Weights of a small transformer language model.
Size: 8 layers, width 224, 7 heads of 64, vocabulary 2048.
Each number is 128 + 24 x the weight over the matrix's rms, rounded and kept within 0 to 255. Layers, rows and columns count from 0. Numbers have three digits each.

# layer 3 MLP down, 224x896, rms 0.0245, rows 0-62, columns 448-671
133125154124136152124174123161148121145148148140103121167112134138141111148182155132135095094115160144176121137137133119140130095167137136134111154147160135109141135135129157162135134110175097107143135150115166145104126124158152135163122145132123138141139130106105088075098122096123109101129141148100125154109062134160109108131092139099111148145129131113132149076144119159117112108124167172167193134151129115128127114136108184111100127144126101128121113152136185166155126131129121158126133125128129099219149133097175141129114119190126141105128106121138136142146141177111134163184134138145131128110106114140158138070102131125155145149134129128148158140136122155129115115126
140123120122133077118112154163127088126155110141148114131128162124133149132142107117131087124164091052169123108108137151108108085116146147090105141162128136158103168102104087101087033074121118129128098111091136110127077098176109098129142135136119107146145115119164135103077129153111110175148106100127137148145110111130121127120144102110116121160140170107092135142140123160140153116147140148200109093139116137123136101125101141150119109131174148111124131134085194098166122100134122142085152099151179150149117142088111141100117170118156115132145113052129102153147126175111131160131124148174121137141210118173132148144109055156148110149106108132156109136148140102161093146084
106185159119187114145144127123092141136105115163083105123166126144124147121155117124122134201169094171166141152135108112108144143141113114099139129124120116130114115114136139082124085124156133123153124109086127135141089132105150126156107141139073086116156135101128136129180150118125098131149136156184089166137120093129177128160140098119097110088148145130123135112125122125120152105140124136130139137124111102124112109115105139072090095133136149128136149119124128077142104122136107123116113132118130119123150109095141082117105082120189129097103126200135131162065169127140108125144118089146137129134128093170135171084123118165132102134119100157144128162146137132093105125111
118135121098107099120119111151140129124129117129159132134137097117138133146125119125119155115117131165147101150109149153141149113111138075136117157114152152123101090116132114145137160140124145108146101135129154088120149151113105190111136146115140116173097103102097125136128142121116088113148140118164145100127111131149143105174153142161171140129096188106132126092114088146148127113110094135200141147130131112128113119130100212101132086101122150161107178099124118138132142167115130166163140138116130133105143081166130128143161135155077148100120143092129157075109131143112129097157105120124165130187119168104131115103089126132134086133190125148173107133100146147142150112104
146145151116141079115096140121131158118162118155134160119098087139112152129147076148149108163134149095114133117163136101179137174127131131133104164100161139167107084159123109156126148136108152123147122150110122154087138145136133122184064144162143142124109099149112098142150131132118124109150053112140095133142137167164109123151159087127127097154107161135172132163113117131122110132113076116138105173155135130107109161102120131151144130150143140136173132112091133099102112152152135093099108110084114128112116125116117094134074175110129103075103153149128136112121132117137099134125102137128075117098170146123142080121114154147134062088182140124149158120099131134102132123145
086122142089103135139128134138101098108140161151138115134098151190133143094155137114129131126089144135093129075125107121085133082160130114143136157135105161111133119141131128103156138075147098108104129084148129119134134103141134097130101097133148148113110126067118144121101123122120133099121161148123110192084163122160103175139110117145138149147111115137167170091100095157098107153108132131110109160111137144141160150137102127200132161150138140115113127115157135128125140130106115174158100089157170137092161093142113117128158137114150152103122141111135117133076130075175116127158142150143175107100137122116156140154184136122179129193151102145141135123142140119119130091125
142186121153093121129136164144138136112113165135102127114168119112144159146130133103140149132139144159132093131140136115144143154155179131084183127144143181154112123108153139153180149111156105145126179147149119120135125141089110124114135078112160122157116129127121123114120149080175160137106151108123124133143137169123140108141137150124113111112140105106079169165145116158064124126102124101182146098169166072135101129085083106111128139116191128124150165077116107126131145147084171138135153110140182135163162119142124150138107091165122144162141135149114136102102157122110150176143127133094151137096143142151120141147112065141097162136143140167152138080122120106159117109171
114096106120126141112130149176100131133128159157087124166090103122140130115111150101133126137127157141115101124096116109146132136133150134140093170106146129159136120130142142083117117108125111133148091142134145120118124140141162150122136142138123124102110095124124123136192152115116138135123125106159140131111138130157100104140081132101110117109140150082131093142161195157173113148127103115140164121125112117099131165103136172112162125106129136171079114104116164112152106116122170156106076123106153142133158170111157130130133149138102144138140130110105181106148144146112143132124095112127132139160196173114146170186129133128113106136099136147100105145111148169104088131179
100123117129142154110111166098183164103149126126120124103073156111132102154129118111143173146148158130098160186121117114141152082149161100138095094137148112093149095138097148147144134148182114131066130120137083098135127151126122154134140149125127104140092108110135124144147097167155087116152122142142160143114134114148141157102138094186138084109116139146120111123132142138128138158129139115128143127101085095091138142099125152177127125066172126171152095116149153083123103153096158133129162151133118149105157123153140139115174140112100116096100132165119125093095117150142101121120124096180146114151154117130159146128147146138136093115153181110179121131106113146137120158079
148111129157155116125098140117115120138084117104087121105128170104139145108149125137120125147155153148151136168100144139145157104123145134143149104102139136137103148106141094078157101101121082116151124168148132145119116126154127159131108139131132140100136133140078145163168133155144114139125113156123132147149134167120167106119136106136092151120143125162163131101164112151125102152132141113097131134127083125124158087147101173095157113120130110174155119113111136149122095123141157139104135116111136108134125119098154092135122121156106095117157166098130105111145156157136123125140129128100121131118145131128087130120132131148125108179138104132117142139116144136092108084127
132092129128089101125143130106115094142155096137124115124104117102088121151178157142121111132165096149131143126155149156132128119112090128104091149081089116117116109124137134146131145152142141096121185124158145116104109152123117108126099143121126144160126173080086154155098146140126142109141142161110094118139099152167142113071142124156107120106098108115084136117121144141139077148128126168108144125115137120109122138129109142164140147148113121163109149098073137149138115154141150107123135143126115120140121129111131099072134143104123176119141125084108107100122104138078096164132099128141107185104177131111101125135106110157102181148129122114090127112128097142108160143109
095166125146124145143122163130149137135107166107140092130169145147133139147115146129109136138134162110082134146113094139116177095112127085127108161145104166167164130108125082159137125140143109131107163139057150121143109134146168113107151143127111134135121141103135152138146134114102170193141138124141104117122089134156132147107100122143114151126104130123152116124162162136081120136110131094120157122165132162138138093126112108139163127138157121094143121148141104123152080131134083164110124125173114189108123147116131167071184117131121170109122086096132122144155116146134154068167150170177132130148167147086110120103180132133128155144105129110135129118125102127120170123146
117138124133149199146125119130107148057087104170123097149103160087116096166133169083164110167129105115124148149111114096134106139159130151160142123096132119127131129174118101129136127127106060117096144049166091139120097089092105130119141177101102158115159120126174130169092089107108142132094105123110120134082119145082177117071125089123110130116152146192114111117177132100134095108107132183110099119136100113167156116153171105104117189103117129160125108095094139144131127132126120111114139080120159170122130188113116128137120108119153149104150108137155162145132111118119103141160117100120144153125123155147155043102112132136135125069147127133142106137132098079132128090196
109113165071115100122142146140134146126135121140088125090182135114140115146119100162127119132178123084059131146127097168102126145133102148125146166113130100112100171147115135125128083138140098139131114100091142134151104142105130098113150137130131104137161085073123142153147126166138115143143147092153100102159140119133141136138149123159155143118148173109135153125134115160108095099142110094142146159116077138120161110105163130166159127129122114119159177138114164116105125143118180173163145132154119128136131126132127131144115112106113129117159131121128137075155110136111162134155091149114126150167138148139103138162130124111133091121136132130146138148142128110128132124140
092100080108100145109120102187126163097134116118158134116114139167108158117146086136100156151088134151130111082142124121084142094160144118124132123108107107121106130160121117117154118070124123128110118166152119137099129146159163109135141137166171147090120114152165125102116111143103133108119125139130121110121107104078118139146114082171138091099142096141131139155093092133157161127150170115131115130116140143144139136152156123126153185073114098091143134067125140126107088148088108142131161122154101118150136094163107119090123100128101135097146113162091149130111119144132143116143147133132150137153128116197148101122150115161105192130157111106125132115113115095164107131118
101108106115161119144151101167148125159107144113125103102103179154123188133124138142150096113123103156150109160125129119165145132141136125115121148107108151174135156161109151069130094123128125153120161139117147147085143134119137102125111129144166147143117125131134129119145071140143129136132129121119169084115134126116158140106133126170135140101128128121137134144108111104141180134099144083154108159104119121059137158133083133094171140067171146155093164094146147134154110119137146166103126131139089163187144150116200148129177110136107138178120124131140118162113131145161135142128090130131124117106150134135118130152127096121127074112123119138100151172139170141118152204141
152133123129107127125125131151139104151146171097106134114132113112154118081159141138156078163156154125133158135129095102125151159119097107109118126124130154122118151108143116133152167139077113112107146147133096160088116140132142150097118154149179139124148135139128135139157155115085155140106154143104111120139141110103147134108103117143135149181155156118110111156133111128129103135116154097120116145167135123077183114109161131126142112112117102102132116125123113181104108177130106164117143152149143128090120135127145126102171081079160117163139135147141129121107168122120136156170125139132119149121156136148130136097099120115090136124107116112131130111143145118132129132170
147131110141166118131129165097105137111137161118103127109153136109111133119096125117122164113103094120128113141141123154134127083134157135113146083111139175135105085166179118138111136094177109135128108158140160080157129153151111165126133152120116117126136145150126187123077116137151142133142105139099174121126140150188153128095172115134162140143105096127140133152145085112120172083082117115139136102123152138100136136147092060159089176117169142107110097101150106147127117128168134153125138147119112142138118118126083139171134143105100143163140127108170158144153203126134163136121114122112160111126147132116115113116145134149128094145091168124125131143120096120163154134103
117102114108100128105153138193149135112082128101158144145126094103077153138147109129116114102122161112088129092129105064082143153148152155155146132152119115094146143160148104143113129123119079168113160140173119073106161086117133141151174101096165174107142129110114156111137125121111107155074121115158181127121110119122149117107127077152106129109148142142118106124169110146106138114125130144148085111123178129127134165166158136171156136128133135156107173152150164156161161084159113144163164128141135119135111131084150077093140137135127084149140186162115170102122143137151140126078137119090159116110101114116133145125150123152168112150160137185135144144164115096111140089082
106112190111108113130126154119157164081153136142125160147132153146150115177138093117124141122135111112147160140128149150133149177155118128141145173134131167155122131155145059150168135098140123101113133133124112120097118113113137135112154115096137116121089139102096123141120145101173135128140132119142107130129124108145123113129124082120087158112106097120152195134131138162101149083155104174084099128099170137111126139169094140095152104093139133132138126102139154140134139145143118129174160126100111094118134172113132135135111112125127127126116104187105117136130086162107110120166152125128138154155107137127112083107114140144140136107123106115123128162166136147117117138133
096149110113143107084096135153132122115148128167098118120130115115085183191110114119127152151092091135129177137135143144131093105084130143131136099121123145138123129126131147128106131133138149129096126147119134118177133135127150129142132112125138144092132158113079127147123107188132062155110123151155107141092137115149140131170130117149105129075138135120156121118097151125150141183126100130137109128106132117109164130141084118099069132158093106158086102113154120124169086078111105124154116142110123094121150130122148115166121136133107124109083134071132134116094101107136131147106111139105119138132112141163102110102123166128115158121123139123125085138118116150151129081118
126076121069115161161115145119150127127174142101129088161125152103122159130107118146148111108115120076191178121124128144117120099147136134123166092118133100137111174133126119158133166147125129113117073159124160143116155167109104137145132119132121112127140136137105133132091138102132081149145117128180145151217115144116124132130134103097148118138133099114130129147155154122113136104136180111093090163125116152124133106133151118155108137169156107149135101112122070149086058165183197120129129131179099137131133096123093128111104117115069190141088132142109177155099123120115126122156171138129123133088162125138093116108107127154146139124141119121091140120123172151151109121104
112151086081108100138128128147160090129141111161169128157130146148127130136141055137137153112099127135100110138126135117113092119113128221109127102159136131138105119157119169126154108132101156139128105152145184140144135146186112155108071182115113154145105085120112113132150112166115123090131125124162106128089120108133137108091110146131136129118119096167150091160131125159136138158143124132122063150120122133113167140123131092186142142165138130133136130124148137122084128173124108142161136118169120134122162132133131162186108142156104097121099143087130117139137121145163098140076116138123157156106113154098123124121126140138161117131154111126117145148133067127113095086136
127097091132148125108130193099090107128119128110130154110098115139170118101099092131104156154148129141131133163113141134089143123144115162131117113074104159135121061130144121169126100090129109144083143144127109134100192128089116129121136147136142137078152137137128157111137153121135121099138099147098080137166117094110137127123180150159152090114134106100115138157079141117151118113084095153132091105151121131148117124143129153159119183091137132172122138112112094130124097163097142125105154124112101109128117090104154142124107117150109126115138169105145120108160196124103121121060120128165155116093128151114132105137138127118139127129159135148147101130102127151114119161113
157103154108160145103141104145118114158107106090136110140121115148121108175173124152131140132089160096096075154099118137158128119109121139144093139129136140158115141138094124137143111134115138113111140106096140138096140116103162073163159159109088128062106186130099142105131076147124139123116119150114097116159147086162154105142125070091114109108126080118079133112135095123118115161125185084149046106138104159105129117160138129116111146098134156137123144217162134146132126141122136092179097116140114122113107138109159132170139148122104120079125102110083165172105144147105104139154121083105124171120136125138152176116154153112124094137111119131123125108192113175104164117136
144131130119159133182100123097161124122132119149114121157158130129140105134106136139149120150110095133133103105109106119150114148134118130090078103132113121146134087107124136125113186142075129112147129129107125102113155123120115185101123097101104101162098207125118142112149155204121171149124147159110097094113104101158175104140118128115117107122119099132169122085163124126111103168154139163155114131105179146120110064133129107133112103120123128139121108125152133135056176137152123124108147159115135103162112125143179125163125184128133163060126106121153095122151179145165129118170098136119125098177135117088156128119141134109132178123149077098144104133123132127136156124179
111139100140197124131145139169113164150053128099135121149100145142110132167136104146133106111161180155160134129101114165143101169100104148135120177097144154132136139156118109130160100143148114122137186109143144139126136096100149145126120125134153154123162136108159124124147109101145141127137113165139118140119123129118163139156121161122106076137154082161152137105113126128114172149129123113135083147150105110179150142162122137151091126128135131122066109160164107075112134139138156108093097121145123129112114136167156135121138118094112152121125147088179161148115134124166138153166138121134151142114110168166144137140132127185199155139101135126122092116142134169117154149120
116108162109117113123141134090143148142123123116151088127138103155117166129132103159087130094104130148141126105128125151095113171102138126117105092167102110129069127139176127162121127125121159122126146132129102125130142159122137123101128140127115176142126132179107150143104132094115148080172165132102108104094111081072118124132127107119144101102138149116150132094115146112143114100152122178082124119102149150166111135150180115100110131139123106147103157093152135102144147100152111095101148086124101099108130142079114118083146144096152105133101144096143164183104103148129102162169140152142127132126159140099090150141149125120172129119141117139141188152170123117125124137124
115106120112129117183142126152150120122155121098124130143147141112152111147126112137119158089121127149108144141148116135138149133110108132110129142120120136124116199101116117156094095154127126120116092138122113145141168098142115146150186136102123144140165131119142137131135124160134159141145127129142124095114117138166134155098132158147163107127105132115167120196125105178180109132124169073104111121115130137147111096110154148135130122121121101130101150149083132099109123126120133147139139125122159126132073107137149084120129105137189112105124113193117096158130120161123093112129086091184134152084127132134127101127151160120115160103136143141153138104144164153119129129076
143128080125107109114115130139172145129133117143170090180135183119136127112128116119124105133163124133107083152133124163120151117121132097115177168076112142148136120121091121095079141146153081110117142136110103148117119137062132111068134070128122125144167158123179120103144076101131184128118116144109112156080126169141133099103133123160131147125123143095109125087092140098143125071137156154108137200150153119136097108099150096127128126122136124120148092076124112152124103147137162126135126110153090157143132142131134130181132176113199170149129119127107119110123107167160150082146141122123116120088137118147131149168118147087103130119118110152136113117185135154087179156114
127121126113109092115097117124115111141149164175160166039160094109154099085145149152123156103166103116135117124135131156137136142148102094131099127121124111154122153121154076121145098125111130154107165108140140159128153141147088112093176121115134130093136139074127122189167124139105160157160135091139148154128141117140148119114152156160146100181141122130124126095147143147138145137136149147099167126086135136098125196133096183141165173162130140149134103125175090140146135144157136140126131123164128168128110135134107134119136131135125175125139132187144146171160179125129114134116108120102115154115110114134050140120157100115121108165128122126142134154138111119096114125133
184116158140117093121083103098096148155138141161119128105162089080120098126121103144153103143138097139155123103087102110151122116095132102162114096131110175100160129152137101185115108096058142111169078127115148152134114153140080116141119129086159112121135122123116149094110110138106103133094118153129119137109121166125129115122090118147096154147135162124130165143140077083150136115100105111124141166150124106126086143111173107110106121109187133100140108036130129115180102097137137133129126099128109116121103113066151115150113110115132141148131179071112138144152121163147086119105152094098099137132143129140116119122109115158099169121136133142088087116106144093159087147207
151143137128148136116090123145114151140122123173104205102129068145160121125153156132135115170111135155132125156147128148102100127117127128094117123101084142115139154143124118199128088146136145117137101169133112164119128140114125099116125140102130110094124155114097149103092100139087111126073140137109087113142164137112138066122129138104171157094151139123136124163119131146121173152142123154163141135122155132123124099099123095128103124131118121096156094117123107100172100156120116156153151140116091142155143146140106110150145130115108132113141099122131130184136112139107139122131107126093132073107152124124109151151110111107093130150135118163127137135146127161160137107075
156073111141147116103115145140136123130112145112125127091117145117098141114161136162133147088135111114158163129118126113167156109179114157072080152111147114124138130095075127112123143093161153092130119122123177074101137096121164117162153118163152139105125166118120095085121157099124123118082123147138115098118116077102102125143156106126063136155163089132130122127135139125134093108094112160125131126140166132124123127150145099136099131119125129109148112157139131137128064095113101145139100140180107154131112169104125097104100123141100115129129134138104080139154091121093161156161167147119130115153137151154147112137172129106131103119124157105149147138096112107147108084136
064117078162153146139124128095133111116101089114174119170087082159149125087121135110100155155129137151112131162158122141103138119123063154160118180146115105100084124128107055127142116160109135170127150112141135101130131144144111123125138135158158147140117128106148128099140083130164148138116101102147091118134147138089115141121147124182132150100094146144133113115123082097145126118193127154108126117129134171149117096138126152179146100126141131113099098124132150135136107131111129159127121105141132111155096107196164114104136141144153128128129169086137122107156106103160178152092150098113102153103129108158104097114103117142114172087120116113144156122135134128092130148097
131114150098091144104099153144104112119198173154079136146094109128188166136170127132141116121134135107102093143166102119138144152159174140147112127122086113139115129141125124154109134121131130126121080125107119135131144110074098159127135141140108094118142137162131131168130107092119117140149138102105107137140133133134159164131118129121183093134138119117141116144170093161137138049093130138167105134093112139135127122119164126097113127132105124103116097144144163114129117138116114120202111129137137130099147159111110125138128136137124113142092107094112099109128119107140095153130131085168145131125149086111143158096140131139090090163146111088153145119111110152162100113163
120173132083102141105134161161129149092156061126083116152073139117115107106102117109082114116086104071141222116114096092123116108086098112055118117120116146151148131132119090141158115131095130184078100091070160105151136158121155127113134130158098136118123110116083150121118138100141156124160117125137131105109135092155141116104133095148120122145140121145106131142080110131152181096128118123164105169140109124142137095151127144124104096135139121138170113106130127155131090147120103138109182108138128132143116129173155144166133129180150125149135144104137134147163121130105109164125132098138090116120101119152086134147149154114117158157111147125231142083127103144147171124171
159157098102119160118174133134108115130144134134123120135157128161150155080115100137142119150113095143166136120085130128106130141158123112102106176145172128091134132139167057141152137096138119095134108153141135157155133127129142124097105131129115097123098093127097118107102160087156135159123114124166142129145120111102087104138117121109167105167082132155111137094113146139090114135152136125146112113114120123184107146105157114101177172127116085135148141162107139133125152165110127130139124157111151083107131171125114143150132111147122137164161133132144123112127128125114095160155124112124166084153142155145165106081099178102124172130098126154085154147104126112132140123104
051141138143119127126117155122172154106128157146127136166145175143119064121098159103146115089148161128131057165127097131094119123096114158131129139121128156117125136122105090085140120126162101150097143135152161109170121084126118142130133124102118162098120142109095131136132165122103141090138139169149153111124150176139175172164147103144125129079128117137105113107145125119131078133146116106138155136136141111130140163141119122160119091132144156097140129152143130099113121125151142139100136122141099121120139119125157117089128064134120148127128117162113151159164161157143157107139150127124121076122153108093141140111136106169135115118133164126156086109088116108156103139155
124109074149129122121147134130091128155150137104148075138151099118152138119156129125102138142173129071113129140136085125119138128131112123139095118132137119128126147123168137108127119114149116090183113143114107119135104134109152130127112108132152167138177143134142160149083124140097147151116157132148145167181119139127133130102116123107111159070178111120118102108126114113146151126108076097143133112181154120113109152155116145137159116134133144142122149109135138134097099109156077151108098127140131116082101135130129107171116168144156153130076132053172150129117146128154122106121130124120155115125179114093122142104131102095136109150134125164122148086119063122109155154147
157117135154163127141158130138145154160147107133117135146149193112153099131113133112145110146106126154139108129135136134144112124136133098116122150158119184145135142124138126130106141133163142101138134117108114135135127125147125091105140144153139139113169146136134118102143126119148183128142114110144157195127132087081148106146160103121144104074105138115115123159124106099129140172122125111088106110109078138100096159167159142119123163130105151127173178123106110141126078112152116127101096125182110135099116073130123153093107157121093109099141163102137165069130143126125153075124151128137147168102127057116146161146113081134099080160087180137098128113104155126122108098129
123130164161112185117133126203131159136149102116153112112127149113088133116118139153111156121132150141149121085169119112134094177108152136130139114138148170151146125155089128137087127171146128149119134136118141127107156076124156104082152106095110156106136141153127123129125111122118161120108127130158163135179145133146135182127138149117114171095137079094090116177114140137135113114113074167177164180158103154109111142134111138114141135184129130100131127086157140095121123098113119129164133106148137112121120115113152131144144111109140128148107151136092138113181151112135150134134147141141165140155122133129097166092132108122146130134133116081079155121114130146104120115101
162146105094120114117155155169100158103145161133098142152197094134126127182131151175103117126129110113139106115115106148110114132147162112143108136123095119157127148111137087091137174155139131174146125086124147154132153111154083109143134091165113168109152135136164131157144127162094145134144149111078107104130124082142161111119119119114147140122104130119176090097130116174154138140098108114162136157146137098118123079123144143152115140117142139166101119104120159098127139071156134115121126147119131138143125121140120107094155148126159107145128143158106143125148135123124092129155087146129171123133140139133098123107126168101101110153153084121133144116120162118092104139132
137148148111143114146123134124095099167107127096148126159089135134132096131126122125208153121102089134135131083143081155132141129132146107145094133141135095153112079113115147133153112141092128136183132116111163105107139123082146112135080151145153114164129136140120162109095144111142144102105129171160162150103122104102136140140158113113117085123147120145111134122127115126139174163150135089132150100118158158105135126112115138103118163081121156095128123107141161085131163136084098132150089144167163117139158131140125157137147152115141125113146151154155110086105118132161120161133155052096171139149148141108143150103122154160137121095109163082107199130114125163160137138138
116114127140176174135121146132148178136148138102144167107122146112053129124144118148119173163132142181144112132139131100152149131158130112131146148150177105150132113100103121097104093158163124123125101121126115178101120119132137137123104114128101114099153106129115116134168113112121120134156095119136101147152158148152135082139161133168156124144167117121101098149107127135101168109181157122148104134177137168140165154142117128175112138134110157130117121163136139101103143120136118120126117134127139142079101133110108134120115119154143133105138063147156141163107121137121127133120080127096146144116109126117153142141140116126151135155065080117087103103130153110144168148113
163114118118121119171115134126158137130168161121110123122114152104112121141110138085082133100133124103122108143091135093091123134137150126117149128106138132131127141114119123118138147097093116136083147102109110117143159091120142112132135127127160137146141141140114138144138191140148149126132130133105131119081131097194127097061134151102132115119140132112135141127137079158064130148132124090144128152141127118162135131171142098166107114183174154107117141115137162130117155129120136171099081134146205152134109108144083106124130113125147109109120094100161130116128099168125078156113070098130132129104148201134146132150108089116117173117136113102151147106115113119116151142164
133134110128163090142107147136136089113153139095169141104124118163106131162121110131070081154130127146130134109108106111093123114107100154119105165156164109156099131104150144109132129127132141109146105130127178131147134123118136161114152154102129128110144137161118129128142151116072133146151133172139085110097150096136104093179136138135128150092140098102148123102109136163128155170112114135097139139179097134120087128143118153155099090154146083121123103119148125144114131171089128087129094126106122094130141115105144127098158104153094115137152122157118135138132159117180149150121134133168101185068102097136136115098122106163142136101149073100133121162143117121146138147168
107102143128152139093082203166161145113107103088135134132080102157146145143136152152100144143137150122108157152135094159144148118148180149095140135128114131117093149114104125155169117144179124122121145115099114110108136161131122166108098162133149099136144092114153179155121130159156105120124131123119162127103151058142117149133121136114136103142144127134113138114122110098131119166168145114120121134136073152140129120132108171126141132127125105121134132126132135103147167110140125130173138133102121155099136151121143081166124144124127138157087187090158152137119135171106135141095123139104114094119050126111121137104116185109138116120119110167119101128123101098141126165115
139137140128097157168151141138125155112141156128153150152098120160142088120118132107169175167145145107119094125130145108148132119118134113121149089145075124125140127139100150116158128077138142088131124159133147133176101147157163134135101120131171071153150118173137101118165122105134098137145134151168123117153097133121201092110139119148127159113120131151159127154126144147142176124176128134123119117164141149132118167134129112149116165108123108146139141125108137141098140139134144131142119140163128102104113143125138149128119150125127124131131157124110101119122126119112122135125116119136156105118114115108140118148125123153130137099104122114089128075126181116106079095089
134111106092159115168139110140139155134143109106126141168139125093148142120138139153116116111137115137124138169150152126081171143134141204078144144196144123162096131098141111133129132174151105132145130118129130128088165112129140086115100140159137102119150182138137100170136148152095118080083129097174120146092103138149092114084160155114147163133136151118143176161141186145117135123102130121125162089146122135099127164136122164146105115146133102115114141151157133126118119081084139118125106120123100137090151159139155105098119111097138124050117130120158103143102101157126106144111151138128088132162169150153115156111152077123116104123095129162130150115107101120130100165103
107126179161147099139132129116123122128115149139134136141152132119103144093162153102122154113137159112148155120082166123150148108129122136129130137121148141129153103132146153115139114156124139153139153123141166126091106102079064133120147101138169096123148155149108090109125138142093146195123151170097147138113089088131161167103129179131127114086125132160136121146143176149129100155124087181112162120126137110100106114089130119109131122125148172119116146127078126123104087125121125107156127093139147137126106160143137135142136150114159163111120150138157061142129160150107126168091111114133097092171118154140147100133133124143094159164138120058115106130136142127091151115105
160122153148125141130109117115111119120122144106173125142126123108156113124125122109141135148093140136073142147077134159127089129123107098080098127139116147162107134087139121095133151127156117195137177146120086120116129162128108095156114165087087160142173170119113158127151116072110133146155126120105109162126159148124082139141125109141156094121116113165117118118120115096127107144066117153165134129145157142175118134167153096146119135154138120132122113149113135139099155123138091123144128135144114112122116152114151146118130172123159120117101097146130090150138134124153155141129161123115116145132132101156084157175091110128183146127117123147112142144138108104140144121179
110079141136145122166138097108103114123121056107137127123109119118116110144139156099127129097135155112123158112112149095136154097126106119106164143140140142153103091129138109127108102095133164151104137115103122134156153145133114134096164111121070145138117131157133124091125120132073144119120099136111122114182146115078120158112127163157141102101167102101140149110137156101135133115132135151079125141150104120108131144149151154124131153147125127170084115102152095121135087115134137133136107152153125181157117113141147107159130131099134107098144119160119091156144169133138118120143116139172134133130136116120150144113118134101128128139150171101123143116156129066130149194113
098142130125136109167132106150115155119095150140096147105102131094141146126129095112156122175093141109126136134151147120134138151137126158124124178118158157105138116130139042113109114137160093146157184117138123136113175109167183102123135195162120151134121118127099113133139131119106097128100129129111076154122126139132120110133130139152071093149129096166167100159085137131110140117146110127152146114100114152090131119128114157116146125115080158092141139176119105116122129124123111156089103140152096112126157115118109168118106136073168112139113127156101137157112134086128159147147164158128148134174125158154096106122133138146129118130128095135127151143087103156134111102120
138110127116144173121141122153129160107126145115145116106133131141115120140142139144097117162106142118136127131138156118110127159147154130095093130123146125124144161141116105154150123123098119191148118170134098154138122108112159110094140132129107156129119109108107156101140134129144116124114101076136155080158118148168126120116126105097115133109162151176120087131137064126125118126103138134180109066088131178084125081148143157146148134133168125090163126115120122147101180178176118100157134122128169136110141146106150111154115125114095137139116098112119129102089151170120134122151130135112103127107163137129094141093111144122086077150144161148111132126137160133157131124118
118149099134101120140165116145147114117128124143150115106123132140208123140125144123116161130107121144149109144109135150162125124100158121150133140156113115107138133123107149085149107138145136127142176172156157142126169153151112129080105111140122117119159074153151158085098128123128168097088107105151103158161125145108075141109143132111171119126133149120113146123126114150149132119095084087154137101091126113135128136136091123140172123113155120108130139103128132136147123145090112123131150133144130115130166125129149150143151127102127133101128120161129136130123086137106119141136140134092133152121117209130100120136183116159151137126148119170135137140143162134110101115137
130143136119152129109138107099112136101109112150146110115134150110152151119124124098127127121162146137124122112129125131121113120136117128167104102120113131142210132108087153185108108155140150115153126143112126142126137143170160113148103127165164122150162130126110160127134119091102117162144108128146155097107156136106126114135128098130123137155112140156114163095161108113123135157106062122145144116104134125115164121100157068159150121119097117115141149115128124124150122094128147158127146103135156100155138132115149087128159119120164144105149155093111161097140121174079128120164112119111145087127078155127128091137121149112143119132149128133129144099086126120089119153152
145144090136110095147107174125130104162154105107127128122145137151101160134121133100116120103092113137079138179112115130130100080116108144143139102088120126099163130145114166098108144108129103129118136148138175152137122114158121118149142128105161111132097107143107104124130172094122158109139128124113103138121144132118077091132157128138140122132124165110149150166109146127156140165114117178145141126202110159143114141104089102108132152161075098151137121165127107131111124113112139144102109119132093158156160105086128141161115123095082117133124156115144110116127150125140160138146177141112124126101110136122132114128124150130112172123110086088133123206127135123076138153101
154120142150122152042119137125118112113141144103136082159113121128145146151138142099126152107143120118080120116103112167126115126154157127097135116115109110099090145163173092079083084132113157119111170098113147125131132150100094140093117114144124158072124102149129123172127122140129109124103157169094158152099105128108089089126139112163085108164097124152085136150167134155124105120139112128160098137137098133097113120144110120162108135135149145152115129113121134116124167109119145135124123133121148154156161142156118106184097119115136103105145109156122047135111166158183116156113131131139128118167170104153182133159092130130148144114092120176134119104123097134167130121173
128097119112094104135147109116130083070102126132135150159125142122075081114125182130110123141123131101067153153089146132147093111138144119149135122119127118125129105146155159112133150129135149150093113143154112108140130093110148162147105099143116122123127101123133151134136158127102129104124103116138165149133119108128145138116113166108128136092108143143135123145106150165151156117144119172091103150147146131126122098152122151116127142111081120159141123184102130156100107141128086130081138179095175138127110123098159154131095124120115128146168103139128117124118127118114113093126112123167137116120137126079111145133122105123154174134102135151127112102115119192159096111171
117138137142131146120122143199093124101130135107128154145097144091137142078147130099162137122108135110080120164119101136132144128126115131149114157148135101122111099158142146126166093098093130123102158128152158114117088126113143115134142153125166206103105141132087148163138101144151179129155128139096165168119119154200137147046077156145118116147116104125125134121139086130143116129132128145125131137118087103130168101114109136127148086190191153144136102126136101137121145102111165156117136098169098171148118157116112133119155092110118109134147113087143150131140141127115173146131106139143167129167131130115157134162119145149134148130151118161119130112104128125116140138128
116111138153053141141120131171145131159148156144135143143116110112115151111088127148137103097125090137111137098140156138129124076168143165132158068092084110145132098123145118139107126123150127115139156135113160132119120103095161130133134092090147163135132142087082154115147121171119126115175128161169124188088134079143136126146137117163106146085117135167105150135174160138077109131080157106114140135163164120113083091122117195177136116162177119150126123098147084131096124113127109127131128095145117124130135161106122151106113113151143116126140101116120142119125138103145138117108109107093124131144179155121151119151130135132145122119128162129105087143108144167140145120149
107114127102109094134122166125076171098116128133147115112110138149152081123135158089141131122143123166157105137151126116144124134122144091111145150136171105152147151143147122106151071107144164161118135097166140118131103085151132123119111109103139132163119135147097137145104154160135113138135107173149137142144191065144166159152135143123140115142123125149145120082106067099138061102175125160081135083092142147181174096153121151132103158160140171111102102129139088122124144106118105115117072142146140135136128103101142147161147134127136109098146153069155098127162155091127180085139107172095102154118094118112111135130125143090141126110122128131119149104153101143102116117129